python train.py --intermediate_size=1280 --norm_place="pre" --init_std_o=0.0198
Each number is 128 + 24 x the weight over its row's rms, rounded and kept within 0 to 255. Layers, rows and columns count from 0. Numbers have three digits each. The size before them is the row's rms in percent of the matrix's.

# layer 2 attention query, 320x320, rms 0.0946, rows 218-255, columns 240-319
131:120127087113159116091145107116152142173111112124165093191142116117129112149142087117154139120122148134122150143122102126119122125115171120135185121120121170073121105117093123117116137076157145111116129168143150147099140116137139090131101156
141:123142177117142145163155133121130095101121110123086153139108156109104131110102081109135141141063116086169119146127122120090131082077125162120135186116161085116106131126105141106147162105156097132096101138133129100149082161092141134187148117
130:140115097140142125138136142146099134131160116141155109114132092100095176127139108163137090102109092122117131099117074139133143111172111171149147129119114177165150164147125135160148117173117142122109138162122145093143123152095137141163136099
132:128123129131127153119089123154122110158162117181156148121122138107152130077131114138108120064122099174138104120087123118104107127125133115135168092137142134163139142162110102113161187125160137096110144112139137122141077111120142107124105152
136:079137100096143125112116133085145119088093117161157127110125175126134123138131117149194102111132147101143090115147117128132158151137156127141110116119085108168140141108137112088122131119125147135149110136149107090127147124141120116103103147
121:120144155086139081106108114145097141124146182187053168122113164128131073120109147148153114118132166163152119114116164130090113094155135121120119118110152114143087128160098117110119096119110093141101100168147112137127139146140105103153142143
070:138146177095151106129138109173128133112136147125149137124137129144099100146152156112136121107149124153147121145132113140102106113160107099079118121101188115135134141112089156101081166136136198163163185132161117136119134112121078144111144149
067:146131139108117121084128118106142148097094200142152137117151144121159180137100143125137145162137160164106145154143121166117111153145131155125136089133126145137102099137126138154153146143142112101120134156132106156117097092132140100147132153
068:150125118091159103124120116104145119122116139114158151119089130141137115120123164194161185113154144134108096158133138152158135124144167129134116095111131124121140137067084125138079126121130126100146089096091200151158143096145143102130151097
069:137120158123086135169146124131126152142127115062149174126088107106144203105118128170116163120115123144088100142120099134138135138126131106091126089170128102167120110107159133093196123144104085103100142139155154132109153109154117115142146057
066:099151130084125106133143126149123163124108139091109113087120155170149105154118155129149115143111167105122138154112146125105209133157135109129143105116147135130093136078141145121152158160182160120114177129113124117145156153149099112088107147
061:138131083140123126151115139141090115162142131165095154186114129074126107102126168115164146116120143119114113129113175101113149135150151122126064161106120110144153142151148130118147092143147099128084119132122145164156105088150146121124106132
083:144136139159125175089132150103103118137144132093123122150141139104165177083132139124105123120162100124094137171145133114142109175082127092122159139123116151149112097128146106100130065124133081107085098110162156128138129144135180106096103135
083:140135135110144131098125127122143154099137147126124084105146201105113120136114121135113122145104088122126133130130124140124082094110114128136117164147145179104124135133130164176064077124143124122157129119143123134135117145087171136124113146
077:111134121134162112109182129180146140159124141100129096086119140121139093146143145111114112152139129084159104129145108091113148092122154119124160175109113156148148083133169159138153154134129185142137147166104135129124142098128058160114122149
068:114133145140117142097134129150129087093143138113131117129142178136118081127155136145104089117151099098161114110149134129140127116115109114103128141103125126171137113114193148115123136142114161176110218105131127114137143152073087146113113120
070:098123129119114116098133151189104124130130099136132166134165121153101137160135127147122095094107134140142093104123124109173167104149133129107129145139127123152114125161143189100135132126122140163126157117089170112130110118104117120111119124
063:124147143152105102165094136128147090132082070118138132127117141153156132163148120145137163104135167106137101153078107120150141168123148131188105144142110107090154142123168167123168114105143152156147126153110091107121102153126098125159169120
071:150152152205127143114118115153118083169130101122133103098163156128089108159105165102127087135142133140131095109114126108107169139110144109136159148106136109087116138120135160148165120130164137134135218128125134128133099144118092070152126152
067:079103131114102117117128160123149147104100120108098146140119128115165127165125087106115131102148095134105139117138110147122143140148103147119155142121104100165132108146160118128104114105141159090124139101131099136130126133148107129121107101
065:183149121115090159156146143098112143128127129104098127157126124121127136120117161146142126118152122132142119160127130158110101179134118165144120110104118122099121139134154156203104133148148130094103072139164161107156111116134130103129149110
072:144120130143164090121175109121108083136114123125164129127135094126095128171128170094123102100139145146097064116099118086115152142093124175129101129117135090127119112133178109083140123142132120150168132121108133110140135132124147101158180094
075:139109131105118141108161141176151126126117156094120123103129149146162111161120102091113139134135120148114121122155095147160131138145083117124101110102106195138115092091168132104136119138133151110125173129114144099123101136150010126089136101
064:123116114081148113116172161145172138117116107129122126122120118117136147101141137169143211117187116129155125144152148164108160123127144074121153069114071176130091096120134101098125138140137124114053133122097134083109125128132125117130098124
068:180103135121129124138148133144086109113107148105163113121154150130148151171135136095111102158160171132138122097181095118146177132122159122107113112164143134145146104093197147144143124119136087166109176126099122100109144134140112068103115142
071:183123127103138090106157121141109172137149140094118127097166105181088070144164108080121097156151126164153163149127140133122167099134143128095141146115168087096107112149155135149107133135119110121144140161104123150098114127118116153121147147
061:111098131171139139134146114086107082182080117106102099129128125121106120110155130102130153121132121124087135142125138100089099090089126115125121126093134152113125100109126117089123130149132134162096158120111160104114116124115170094148102115
080:169128131149116141110138136157145134133136175131140093106153130121115097142117094108106122147157124153089115133093129113139126089165121149104090149137134103125145105107142112111143115156159126156138176087163093117092106127109152101107122172
084:098143097178132129117104115096132099135107126136111132169133109139129160101128155139131133118110138151115167137088130204119092160126120120199111137189117138102142154146098139127088092095102102120110083140194134113130139174114229132134092135
076:105145143111140122132148103123156135093150155100090110118125170111120086156157095106115123150096143154138154115156115099148127128139125081097115144113141141116161166113106131121141101100126193132143164147121117139105123165089094166129123148
069:115143150118115131130098121062103152142131163191144138166111085113138177131151168118131134109115114137141091152115119112123124126110139096174123112147115089123129149140109107084092138152087092069087096131114142111120100114112158129146158068
065:129120147143135100123129136104125144122106104172116134176149121121116154132148080117117157118153122115091166164146163168131087107106120140112144083137135120158146106155131095143126056143129151119132120107142160143136131129149147148118138134
068:105121116118139111113155071111174125113148137110134111119117146111098107118152112100119123136110129081117109103123115100158136120180131068060125152109175160138088122143118152112165118126106139170131132080136112151121122141095094165121108203
079:129097138144082145129122095161109081129165153143112085133136123093116096170125122113112125167151154137147147135140109154123120120131119125128104133089092134126166137173168156133079127124154104125142148151137114120106082120122119116156137163
068:162156132160130149179156102148142096147119129120109142117121126081162121140173143132151129075125093096141069065132112160139121095149130134134135166141133122141073122082154146113121112138104112159100135143129114145140113143174072143136121041
075:108154129133166102147110166123147145103112139130115121126134139139089084080095123150148161165141146123125178099126137128106107123115127112133145096136131145124147094107112114124131105099108130128133102142161170133064125143118125146113142146
075:108125114140133156113092124155133103133141144093154148130126137161131190112131116107138121153124124117099123157135138155153170166109145108088129115082103163155111086100134142143160133105174117110116157119116104128131154140153076125134130183
069:153142158122166135088174113100116107114156118110164096117133144108115098108130135127147105158176114070100131100148117146106178131129127159092162088150106095137136111108094108185118125122154141149123118110144117117127119139085157150146123108
# layer 2 attention key, 320x320, rms 0.091, rows 218-255, columns 240-319
132:173150119127133135113070107150114123099101170088137149084082094141124149112142126157152099098077138131149118130146148119128107145117147106082158141084143157104177129129120148111098115103080080127143175114133151118098096117135164143120104130
150:136147150140150082127109097101147131149130146159148085130164129101123096117107108105082131116141150146112117203152130138140127159146160122145148087114137145112162168068116144168120108130159121104084112170128182167119117157138164147079105143
133:126082103095106144154180135108097151137073126084112121148143133105166161129128143139155138127168101131121092157141095125079118184152105161099101127162149135156115120110133065087160116116138126113097093089123144096119151112126127187090115115
134:136099111133152137126158122111096096118107132107147100138113160116129153128079105119111149122155123131112146149120121123116120148173105134150112172113167192134156123128127146102148102077132124176113130109107123124126156119166144149124074136
140:128180117124129147159146177137155113146108101106145120111110090142145123165135168124077125135093160152128120098119136123118096165102147158174120123168114178163110102125120106109144126119125173102129164131113140103106144167144115119164150142
134:129116114122136155134117117123147134172153158130172179126134153117102150117154137126097101126146103150101131145171105086118153152122154131158122076141122122160143157132062113113131104112153132125158123113147104156184124093156140135122104087
061:118096144135099145062124173087128166165101089125108063153108144125156148131104093153149127090116126094110160090163186148119169109113085162130138112129108153137141111181159085125182120102104095129064124123137126145134115122134114119175161113
065:129124118134137149102185149149156193142137079135099127167161101077135099143149125132091122161148138139135131133134095105102126069114122129084160180136147119126152163128117121065089147119117175123124177121139146118127173170127092139096127104
061:124155103131098143103152140111139129125114073138111127154129134085081129091148099125109055136138137154112146131108122100116130166130114086143136130152146128170097141114161115093159140127171146162124118162158083152089097168101125099158135161
064:199165130097145147124088121137138087132131124149101093102104154159136065135138116087128072098136153116140139081129172114138093173092111140179135137120150120114103118144118147141100097133137167147161127101091127115123140171129140082115100166
064:112143118185153154148125136136147114114166159127152160137145115096098129083109125127095109160144088108120147101106127142154078159151150125173121154128128146137156135171152108129100115115089121111121101137122109151110150098121091132125114112
061:108115171164128099114148118100110109085094131127143117106110093130122140157127091146098110115116136178151122115113128118179109128104133144153152127163129135127122133098114099151149148117098152096139139108126145127096110159117130107146146120
063:123091105146128148142134108090153151108120132118135128122122156145113151131083112140132151139144121099094131122133088138084150132126116200112108057093199130135108114141089123113141149118134160124148123136163120080107099164153130157155116151
061:123145112141134106171118160137130105170139131158127136160108087139112124078171119141106105104166144109132150130119132112123136185143132157134098130152145122139123133109141104091122141124105133114077115143132147083141165114101163115134115089
065:135120134131137144138129157122110112130158100122151151131130115175109153092085109097141107104119113141081154104079143102166116140146109171112137116110192117097126158146131145120082148096134103117108109095120141128067142110134144166129151117
064:086084086108129090145090160132137135102106068143153130140124156091175153132105131124124152069121119134103137139144142131178134160095158151119148117117114120140080160131130169113134124139107130098132095152138097141093065108145141056150138144
064:119154144148119151111151088082096155104141152098143087119092103124112094099147082079125115174127159158111130110122115135099103103129124130163111157099120134096138120083098102158154161148159104113146133129126116165164122132094127155127161152
064:116111134143126143129192156128089116108168140141142154124100173119099116136097109096098137135124129139153134136131143115143114054133158123144138159104166110158116111106152124134097159171091123142094127147144151142143127129138142123135127121
059:122098116104143159132142143117142132141124150109127143091139086140141110140121138128102155130125150143152143108157142145130122088145117156121097102129140124120114108125137090146126130081095146135132117097116103159131109117107137129099139108
062:151138113153140167141134149127138137172136146118135125153125093114109160085134140107118150108136099119129120150112149123159149092131121145106138140122117141112142149122100082088182122150106091129152109135127149129124144083109125155111133124
063:131087129128144120137144149146130120138144127138141127146114126153116139105114120078087146130093126180151139085117146117167116121075129140144150124154139106142158118137072096101161096127086105155113122111125109129148086140113173150164126138
065:098116123101096107081116168126104160115107122128134109138126111151139121137133097102122157150124111119167135139156163075120096073126097069083138119118147095100106123093143123130146097125126139125135158158168152133118118126134138172097141158
061:118134172136153142131130125122118128168120134112178135150110118119135150103105084158123172075136110127109121143112111151120116121128109130139087115102151129110135116183099150140123138093130162140121149110118096144152079128127176181167147131
061:133143098165150103169121129144106112080154146136085107133138140125113107119116133118111097148082126099119101160113096084148091166116151162155113161137128119130133107154128113139147049109153162166138158135153202169149121146124120127123109134
066:110145153116160116129120129132185101182147104129092164095098136134135139143171125135108153116145086138132144137119162157136109172122145107160130127130093121133092126141107150131098171153163143116134141152120103101154150134153109142087139068
063:144136135132147131117123162149126128104089144198129116134149128102142130084091114116141120132136105112120135123128121095152152117111133084148133131100104157137158106092097098136126121127160177147125129096158145091133108110110134155124140153
063:150159132142112154158104146155156161124131100135150172148123096139134149151104144143134159113124155115135133143138122179167143167170120141133109133119093133118141125155102140115157121154095150122130129101125143173172112129147111174132157102
060:140093131110141143152091078108105124133134082163107158106120100141159084140155159134138085101103111129117145151171139130118137150099131136135128137152174107104137154156164122157055132114083123091131102129114167151114111129133103134122117089
061:121121112125119195177098116107104108118106083124116130130148140113147107093111141141127125067121119131093110138143139119123137130150143143137147083084127110139116093105129106132134173124165111097132083120095118149151104101171017144125138124
059:164157098114083112103135158128143152142123121103163103070145154133073150072116125120143120146120132103128111135090101150106126125108146140113162088093103100117129113143111131117120130135077146123133103137117102073142132130136101121141156148
065:163142102127135084152147146108104135128110103104144162158111103142120096160110071108143159161140166104133139087097099112143083114101146125104123158118140148140120151133101116156136098134145103203115156132175113137080178148148159108106179174
057:126124095107128148147124135138150130126143131079152132085101151119110107124149108121124125136146133119121115103113108101127139170127109101117108155151125135136122119072128122092134167109129098114133134130127101118109155155106122126129110128
060:153155141134142108141102115171097153147123108125132131158088123168152143132129114151181152134186108162103166147111147122118095102089128143162122170123097142131175127119135092146110141129185128124118111152090129143133153173135131158153128104
063:135131100148120148136125116122139132099132110097101140122110147110105129140158121132132120115125088120110103128126121105136071152089173109168139118175168154101100101108131082139153095134107134164155103105148146137126137141110154142114091075
064:110144125148096123102114149159143090148141102186135149138132115154131109140075166103112162136103126147187131148132122140096203125143134112085112126108112121148138144162152134149158142151152114132146158108133112136144109101099111100144107146
068:116122157148112142133138121125136112123131117152127136144119119124127152144137112132142051191133173120127111139106137132173129139148123120173134174142140120133075187125111134164113114111161125134160140150145105138154108148118181106085124117
059:154123132170104098166141135134138121098169125165110123111143103064123076128105138123069124140133173140105149088142081180151125158159136134162123160121152128119131163139115157092158134131122183121136099135136139127139116089118101139105127146
063:085105084129124144139121126181103188090098141145104108149136126161166115155140116109100172134102104153134125109067083111104067114120124111160117155095110124128126144177169152094125143180083114107169100160103153158084144137173145099091117128
# layer 2 attention value, 320x320, rms 0.0989, rows 192-240, columns 240-319
106:119149132130115145081137141138147116080160165154143130106170151125133086136154109115115156116178098100198118120106161108178134142136139141129134109154146123091115118118115134135106109152111128130090131103130158150099133163134122092074126142
109:085099107148134198170130064150151157113082147132113132118124108132152115055129150138069119135128111075135109140103120167157105074124111136140144137124109131140154115141118185059145118126136124118129106138123154162142115127084121149140157143
108:104080133162141087139101185157162114112122114151085101117103117112139141101088121105135102118151118165127094091120133135129127115146129122111133118155097166104117087123149070141120131135124133108079109095156131126106156129142121132094147159
104:114106111104117088136129125125134159122139123190143163113136125136126163138127105149162138156174130118113135110137110145108166131103147128107127140137109120109139099098140095118156117078129153105185160185141158147112132103100156129082136083
105:101175156088113114165186125133124105107106138125126090101116113155122112115115161112156153108146080135114137134102088112151084119161128143143140112143127129130148129125118128135149133130151132140143097101188123154094152110107111093145117164
102:065176127102145140132151151121072144120135132148120175117101148144122119148149122153097149092112154151133124140126184126153127143112108112127137115141081087110145144164129126132124106167112096142118118167098135140122131129140172107079147102
111:134086146083114105115137179105081162153142126146112132140162126085147124175190160122118148161144149136137126140163123112132149129078139114149174117152097143131139118157121130125123120096169116113144090141085137132167159152139125137155165067
114:111096157119113108121155118092103127111123156138183117106138096106102119139122130095139150135116104114113094140099095126140118102151127114091109135114117127112132129132116153126131141128093154106146134091094115130160113142118158160142142142
113:104112120136085114133131150157153124137077156104096122121111152109116149145086128132103132113117137106151137155154148143108127121112110160135109110119111071135129102128134145168144108145174130117132115104183115144105120127094100130109132126
116:107089135106119150078137120132111128125102114078075111147104107132093095147080098134158121156129098123132135126176135122159167125173155104125084125110122116158142141137129102120148143139093147137123148108099127135079168116145120069131137143
109:174065154118100129135088128125125164157119106175131102118139112159162151137117133133106142124162115127114129080142145110155143128159150131132152141155108129119144090126098128095141105139169122108135111099148136182104102145150095129121121128
116:138163148102076126125134105160090123178109110151152113096114171067174148109125195142094099133160097122118130110104121158073111130070078127140146154123129118101115131099161137090132096108139171106145097120130119146122102137134136137122103158
111:156168105130072177159151171128114079181181152096119112135111119163079151136126138153158127093108117143100150122152116118111138168096145122132098134134142112135129147105146144141143108101143100176126168084140149176148102114087096124141108145
104:147154102118119145115150141123144131123138110167114147172088113142109130191140108152122126138136137157123120173148143118096178122143132148112135108112078127149169184113156153105165141110133129117122145110073089114177138124111081103139132098
108:156141105143073111122136102177098053127131155121131124110133117157131158050124088172127133134098141125101128137136101147152107132078085153134119157137127089089146106117112111126160139095092139115120105108086159145162113123126156093163099142
116:145087093170132087131160125100145092159124087139089085124153096153152139128161148164111093152130119091143133115133118120138116141094140100154114125140181150116093125129152098159101111111113128112100114135165152163067133109121132136135131186
110:106164156108159136116090140112162120131119137159069132146158141100082133128156157118138147158161099107142087109185094116097100116130149123140152157134110140114078100136123127145140146156128144111168133110087160177091085102164141115085090102
105:134140135110108130089117092121085096171132138120098154126101101171091118142146169153168122111165135102105147118106126136137128111142133165137117143139114158181111142071154127125129103129147121132118131139121125137180097118110124131206158140
101:208139076151100161179175181136093132094127128114136075127175137123132171141166112159116136140090134130087115151097144116129074120130120152109154133158129132179115113131090105117134126158145152131135121118130104159121084112143154115104141139
109:098134159151135104111093113154087153142102107191131115172132096131116161088144084155146165144142136081105130135150142105124119120073112148137110085155079117129151174133133144077113098128126099146106176138115101104143132070154135097101137101
115:117127147117133095141127145080131122098120138108101111147135122158112100152144128130135147133119129105110118121187157126154166070130074139131134118145112144102110137112132127083161106169128123138139091149176119101125087137175105161131147085
103:155153133118155151092134128147134126147125099115148182150139172137116117109161118110118122120136184180106150140135116185111137135146112110137141154106132097111140105142137126107148123167131121110135154136106142132103092090088119144155119134
109:127138148138114155095096117172147111164136147152121128151089140172179155141105114125146154168124115159121179120132098117169129103104091146180110053141131112089129130107109141117163147138106138112125139107149158124132124115133125115131161122
104:110141123150170114130191151121126149100129125109139127100112123103122104151132115117137146171136112090115135127115142175128182105112157142169117152106120110120111150143112131087136124160118138129090143149115137157134161147170156148101151152
109:123087133142096130130120143121123114084135155073119124136127118085147162110145146144170136121135158161126129153143129160130148085130139137163147162114129123163099153156102125107119116131129114083146126129086161112161102132140085115143117123
105:088102137149152110170132140122090157135098110112109139124123135066118180148153106114131136100109102140137116127119124108151150123097155105125134156087140125131124149120121128116137142123130190162136129106121104103147143120127148113150090134
115:109087121140109093133118105168142120106131088172141111110127157112149129127116165164174185108158115105121139145097137172122100137124087188112116104102124126114119109130141116136143148115138165138139126102156171153056109140127154113132094134
112:175122136144185103150137162124103143127163127131135123145134175098135089161151127141129142176144126162156171121123124133146127149089125101164122110103131102084127160121152120107099141150099108138121143119151091115153109090144134127174157104
109:085130114063106112112133113067080121121129146175167152164165146118108108148114103127160155138125103111161117132128165073132128132164139178123102134112096113137150174140131142071147142111162155152127143120112122088155124060116160134149123130
105:143136155129107121147135161082113124127119113150118125143094108106114142086143154124130149110127108110137127147089094131121110143130117127073126128118153110141163129116161081074117084136123127091122106101165166139131169117169155145162126097
109:114127084139139105176101122200117146132118088163117142155117146081074114129134138162138109145098115132191108129128125096093097111132166126137128188145111184125132147127112139148124116110157113154113115112156103117152119103095153094088077116
108:126143096150126102120124111055119137115117168144131160092103159077152123118101155136146162162172068101161127101150114167103142104054115140144123137123136061133116160135142119145143128110153118104155137133160099152124170152110133168139160139
091:153105105140154114135112127094107145127099121134158157142130127126133115128119164137121114132098146109096125141121149099169139115136121119118128143132119086137102122119086067110137107106150089104127130129137118122152132106129121114102077115
081:148155129134175132092118113138142120126105143133118176160147103152145153116135109151116133104117112156103113141146163163108128142117138112104167081119130142121189154156092110108122107183114126145147108134111134065143121125095134156122142130
096:100143111141126144134149114162115096130151149116155136098129174140129111089123148168149128128124125154152176106087131094132096123145135112144151113120137107140109169133135130155110083098135096133148085140164106129180113107130125120104122138
092:181116138125153136093113143166108134097098147119106134145162091149155151125116104145150102134069156127156158138155138149135137108116130128160096158150134115120136144116165108140089141152096150128109141133121128112112163104108163125115108097
089:149135109065089140157117136088148146159179115072126127111138163091102102170090150117134183106137111125128140129092127113122138135141135126117131124156133103149136215156113171103142123158171147134117140128153062092143113107153137080153150128
090:144164100131118116081118156092131114123173130123161121123136185141083150158132158132108161134099127101128144115169131101141139143163134098076103135110122077135146174166118155140152123132151102126136147127119115160136096117126144112144101208
086:108128115132136139093164110165103143120119128141095119129150148111114146112120099134160109150152109089140167120118110158117130108132144143151133162119134141115128130071169132121067125106092199098085135096117109131138150105106148161112125146
082:131131128137145080153138118149149139119059134134157157170121124098123153131133153126137125068138166130101125121134151127127105098160109111155128099115113140145104144128122133118125089157183139092108136071159125152141135122136119079120114140
098:134159103138125144169114075128122109107170149140135124110105178131115127141173181137096188121120132146097125118129136146115146139121140155121117050117126139141078150130089138127140091119142118105115109129135127146151112161085118107144110181
123:146136100144145110123117148138131136097119126124112112157084161101116153150095106106124161138101088104138137119094142089129138082155115123135138128130111136143157202183079144113133117155136143135136135127154094123114098163100092128118118191
081:121104146137130135127097136136135158111113158138169108125159145170085111107118109142107131130157140120108125100136104119135092149092121104121166069106108116138129137134114147117130139121137138122100128120099097083129068167165138142111136111
093:106172122111125105141110063138125126083154128136135132141115154129138104128157140146097164123123113167143124101102170129124158119131080110105130140093135119123072161138138120146140097127118098123149139142149096134099100146096142147133093172
075:143148149119146129114113135118155144093125148110127136167149091132145136101157152093134134092154116117107121093157107120133140058129122157077108138151123103144095137185146121110133147158192134132151147131092088112082105126152146125102155157
091:125108159157126086107146113138136146151135167094172068121160081104120123133147093100167126094140130122165151154132123127145090096089097125126126173124119159079164146131122131155084110074089136147103144117117138143098112141084124145117125133
089:112164139063097138087145166120136177168136118138149142115152119163166114134101113108133121114125140165136134121155095150137156129107149151133111193152164112100126120106145126090120147136120159094093126147094104109133120118127143165134110167
087:175135165156099136162102101102141152104091145142130134098106097126115140137151078144145123104118109159100151162131140117123142120140083146124092129079119155125167139188074149100095144145148118144081104106141128161114116141154134115140132122
080:163136150160155112112079141127107144143078145176128082126122076087116123092134151124151134144117110123101142144136169121141118111111149089126197155114115139089102117178136115121111111134154120121133112141148124159110123114109109135087152118
# layer 2 attention output (transposed), 320x320, rms 0.106, rows 192-239, columns 240-319
101:150092122150133103140157138192185097128157153137134120130128147114149142148124123101149143102130141100151121150161162115138125092157118143153131100162109124134098112147131131099119147111111153108133102130103108135114110131115132103131095132
100:160123137127159135111126126126141140109171148147103149103140138115128094122174111146117134190170136159114108146181129095175113094135121097155133124161114086141112131134098115133102136110129140103109130152112140122093109155146145061158130080
102:179114096118110170126134122134131147128122114131135117113139131057130116111121132138148171178152141158095106141110101111156145102144114140114119125107144166132099091103136120106104124129133128098090153147102149163128143138125123119114088165
097:114093109144126137153143126128152098102122157154096146160165107075104142094087105132109134139121134128129106187117121167072092127137133139141125149130133112128159155134133138141061108136130148135105126143183113102134141132118133140126094132
099:147125163143133143140125148127105158120137133133154142108125110081131124121105188155163153161174125182112137118176149099181126199113074125136136083127102084105121141100097103111134176157161139130124124125098085143160140096142142122130139158
094:153144106116118158115144112112122128085110152125143136189154120146137154125141119135115086124130137097141171076081134111115146161110146137127136108092139093106144131170113090119127112106169113149151166145097120090159096152166147128139120164
105:092139141119127109139106111139122148141181140143112125124125129138150147106137088130140116129131138144119104130062138119104119164098150124154142133152112140102140121105142143141126121145105118104132094115134144172143120152158159089130175131
102:125118151156138084118039138113155084116100126135108124116125070104086124145142088096109121140110182122099150192097113127124132116139142152123184138151110106115091093117149149113119129126073140119125117136114133109135140100117168125127089121
107:145116148114125094154146122117120142086098111136127139126132151123137132117126120099115128101153094144167132135152079106119080160146088119150141125120129111146138127135080117138136130171097142149121176162111131141160150136131134146120125140
102:118158101109105167146131105110128120080078163153140101158132186107176158114111130132130145129137130115142126094140112104095155127122135121124140140145126098142125131105090129118111144118148154114167135124149129103089124134133147141130139096
102:144092148101128125090112132135133176125114117095112111146094111078114138127124135084141141104069123121131129098112125118171148144125113108151160107140139124103113118115137129106130139134165143136155142123140134119121106119141133118137112155
109:156141121166121177129166127133123138112121126109175129119129107119141137064119097107102136134159091178117111092121193143140097140120166120117148111149118141177170135139142140130129154136130117134105096147110169121162147109168105103117138144
098:125138150087099130099153113135108154113174115123134129162140158108135125115129151144131086101141124102116118142141131095147115107121120122152142113167140137091127146126148118133122110132134163128144135133122127106091134114130093141155148129
097:151130139112116112106104124110100156110101115160103113141121091115128146161151114155132160171105144108181145144120145106113123127102144124123110095118099131101196093102112167149143157114101139129182111151107108132105131118073095123142151097
099:099152138107155147125108158152143135102112179082152132142127119142134117116139152101142151121123194107163082151159152158063098094130136118104126154158100117115129113166079106100147133145174167108167102187147169126090159113176117110178130132
115:173162114149134155126150133136115155145120110109152119100120140100160135084126137139135173107154133126112116135160147141121060101108096106159118166152122120130149125144146058123123099163117104166076179136106124147136151109164115127131099137
100:148113149100137137140104125108123100096104110135163183134141079137151150129149117161136139131104076112107136135134106122077114131129143104165120152132099128093104159142122103155119133151147125114092132150094115184127093158097161132099154147
101:136165150116090128099126098116139119118114152130103170120114191087151093136123130131127123121115104136131138106106122106116177113107126102162098137134109154175113138095100133098133142158108158111109118166103132110118090138143099112143159084
096:138131136116118147116182140143163051135135113085196162080110110135154155140177089108134130126107103115110129134135119120127120130124124125149121136126153077119135139132106123104102117154150118183098171148136116157171118117159103128128166091
102:120165100138141112133123159111141102065127142139096145196148138142136135104173120150161126120122125137098174152107107122091148115163132139076161171095125117116087154159108154103157140117163105118092105163140145139162097143132147119148142119
103:146152117141098128134140135103153116173109136156107099136137125132114170148140119136115159174099130140133196127095104121115110090140139119109181150115158127161127136126148141107122119159112109155123120122095092081120111134105106151106152123
097:141105151156129168131110107148173151142140117123131105153143084140122100142137098168108133145099146150101104095157130145107090195170133123121109099145138156130119108107154083093154114120129126099145120100160113105116114100143116146071081105
099:093097122123168122126124100137113136098160145129110124114106139123158135091086134102107123162149128141132143155163157098093117074141133122118130172097119130121143100136110142096168152136128110109092130152138134150113145114129132120123096148
100:119121112116145141122158154147147119129113096111172143129145148111134111146112141122109087113122098111128084127103148128159161134122159153150160164106139096124117118117115168114123151121098106100119118146123117113168102182130068171080089155
109:126130132102112174123111151105115138145123111158142081138107169120134101136069117141121197061150131111113072121148159141111131139142121073165104092072121143131157133122090115124120141121136120106159108121135137147145087118179132154099133121
102:132136137155094123175089131149153112135096118091117117142119155152156140116141130107108149151160131164089111132102123094156123117115141134116134163138115115166108133145101143100149114169124108122113135096113115128087150148140084121153118143
104:117117118109147170144146140131120129133136130097101115102101117087140165148106129120138141120166113130123090106176153139127093126102121121059074105146131119105130158147151142127154156156147138104142116146127102113108164112170104142137127159
102:104079098092159123151081111089145147119129113089115129151165137132073161178097114098107109118120128186139128105118074136108151131128147126124154087149152127110149119116149143143131167113106119106104128115113139128144136146119210144192121097
098:151124079091128120135138112120146103125137155152098108124147130147138130141116089113141140158113108105151158138134096134101154107169181141079152125125120172093152107113122136077130113108103163098119092107129131112121118117135139141112141155
104:082131134117111083163115119085114104150156166166133136055115117128126121069122099108118161123148086182106129143147160151159124114090087150113130146158171103170107170109117107121092106158118150119099148154130108140160125158112149132131175149
099:112101063109132110113141163135148132103146164125147070129109138161120125152121124132151147162171164096131152102092065106127115128140145114080105130129121181122103127161100137159169117106178160170094134142096120100178137109067131118112136089
100:115154107166097092127105078105100088162139160109150124118105128125145152127134106163157140091124132118154148126160132117108117133140153131159103148115110109140141117143118084102147137132104155168126058118099127141142157172134098135173126152
127:115130135160138182104125119128139105108129154111118130127151118126123177122112124137105100127143136168127129135143091169119066178136135103108113088090134150169089087107080107089166104146190132122139125139134088138114112171150099106147121150
118:115153091131125094126105107133109086148125069135123153110128142141142094121113180123133104089111163101116091124134124117157170147140126115146132165134127091152091195160153152117131164092095148139129166132131135173131144098166145109126130097
115:077108128093130104096148124155161151133144103143127115101121194146118123100148136101109111147190104040108123128139131139119155134124143154111112090134136156124141113101173166140111130123112169152122149127144140111134143120108138144075112169
098:090110111124107163128107153122130137118116107134162120173149103110154143154112112119106123077100119145100101131131079139114046145118151105139144105117165150156098122115102109111144152098070118126104095117105116139109160149143155136110184108
108:180110141166114130089128150128083174123153160122158147147139119130129138106105129112105128103168152166134112160125132173104126158128085138119108115110143102128109076137103108111124134140136134144157137127090140151152099102125163135102160161
094:069123128133121143138108121136139099073109108122162110141102140120120078136122040128107128153138112120121117080140161122137060111090118082119138145110120130103105148161100134114148127104125074135143108117100083145134131155120149165147115153
094:082091150111107125111150163125116166125161123155119127168102110131116110105138113116135145120144145147129128124139126117111115129079135120155159086154122129056161166128112124088095121099037131156093092130120139099126129128089166167101152073
097:095125166140109149153113092134145096141161126156097119143122138100139110158131105131114146095100119172119105140121130111141139145127124131135102126108118148127102144140157155110129125112148082145081162102156094155138102141182135097125123121
093:095163106144152120139130107134162116125144118131127104126102154134129042155155124111110134163091109130141158115117134103157125125121140136138135184158114159144163173152141162151094117109120170100136168139157127115105083093087113122088118143
128:133086120169097129086094088117131101161161120166119087102126138119151126152139147122101126133117134148135121140128153150093100150114142107139124149117112125106119159171138146111126126089121110139098101114162097108144119124102185133148130141
105:139125122134097125126112137101122171143151161097126104121101119163167144151153127109164139116147109103133093103140158125109109155147114139128136112151114143136101113155193146121138083142099158146132120119137160113128128110121131115115130148
098:126136140117098121110108167150172110128137119128113097089117150124136102136128125139092131130109151101104169118130100143077137112154158125114112141139099149133147162163097167132138121092135146147140125150159093134131108152131078097126103161
087:138128154162140117119080112117112086140130124131098127143117117089107156120101115144113176110105123135150129090124138117124128131149163129156098153137131163094134125149104138114156142117135102120113132112074130130114170148098136120135124113
114:170138128145108155120109188152134172118145152132110148131145134084144170101144131138123133120123112140113198162152127201129108131121113136152131123123155126109159111115153086084123125126148137084109110105120162136119132147121146123130101143
115:140108111123131133140125132134095131131112123098181137147113088179131118087121126128146148119131150139113125118123164134146104116112115128116183128145133127119119139160066096131154166150058124123121106143077112164118123101147132159148185109
126:135160110123136143150140085141126050147125115150110116122101104099109144129087161130118153103109135152135120091116146118160149117133182151166139148140123082143125174144192128156144148112116164136124147114132092147133131122125117136136157129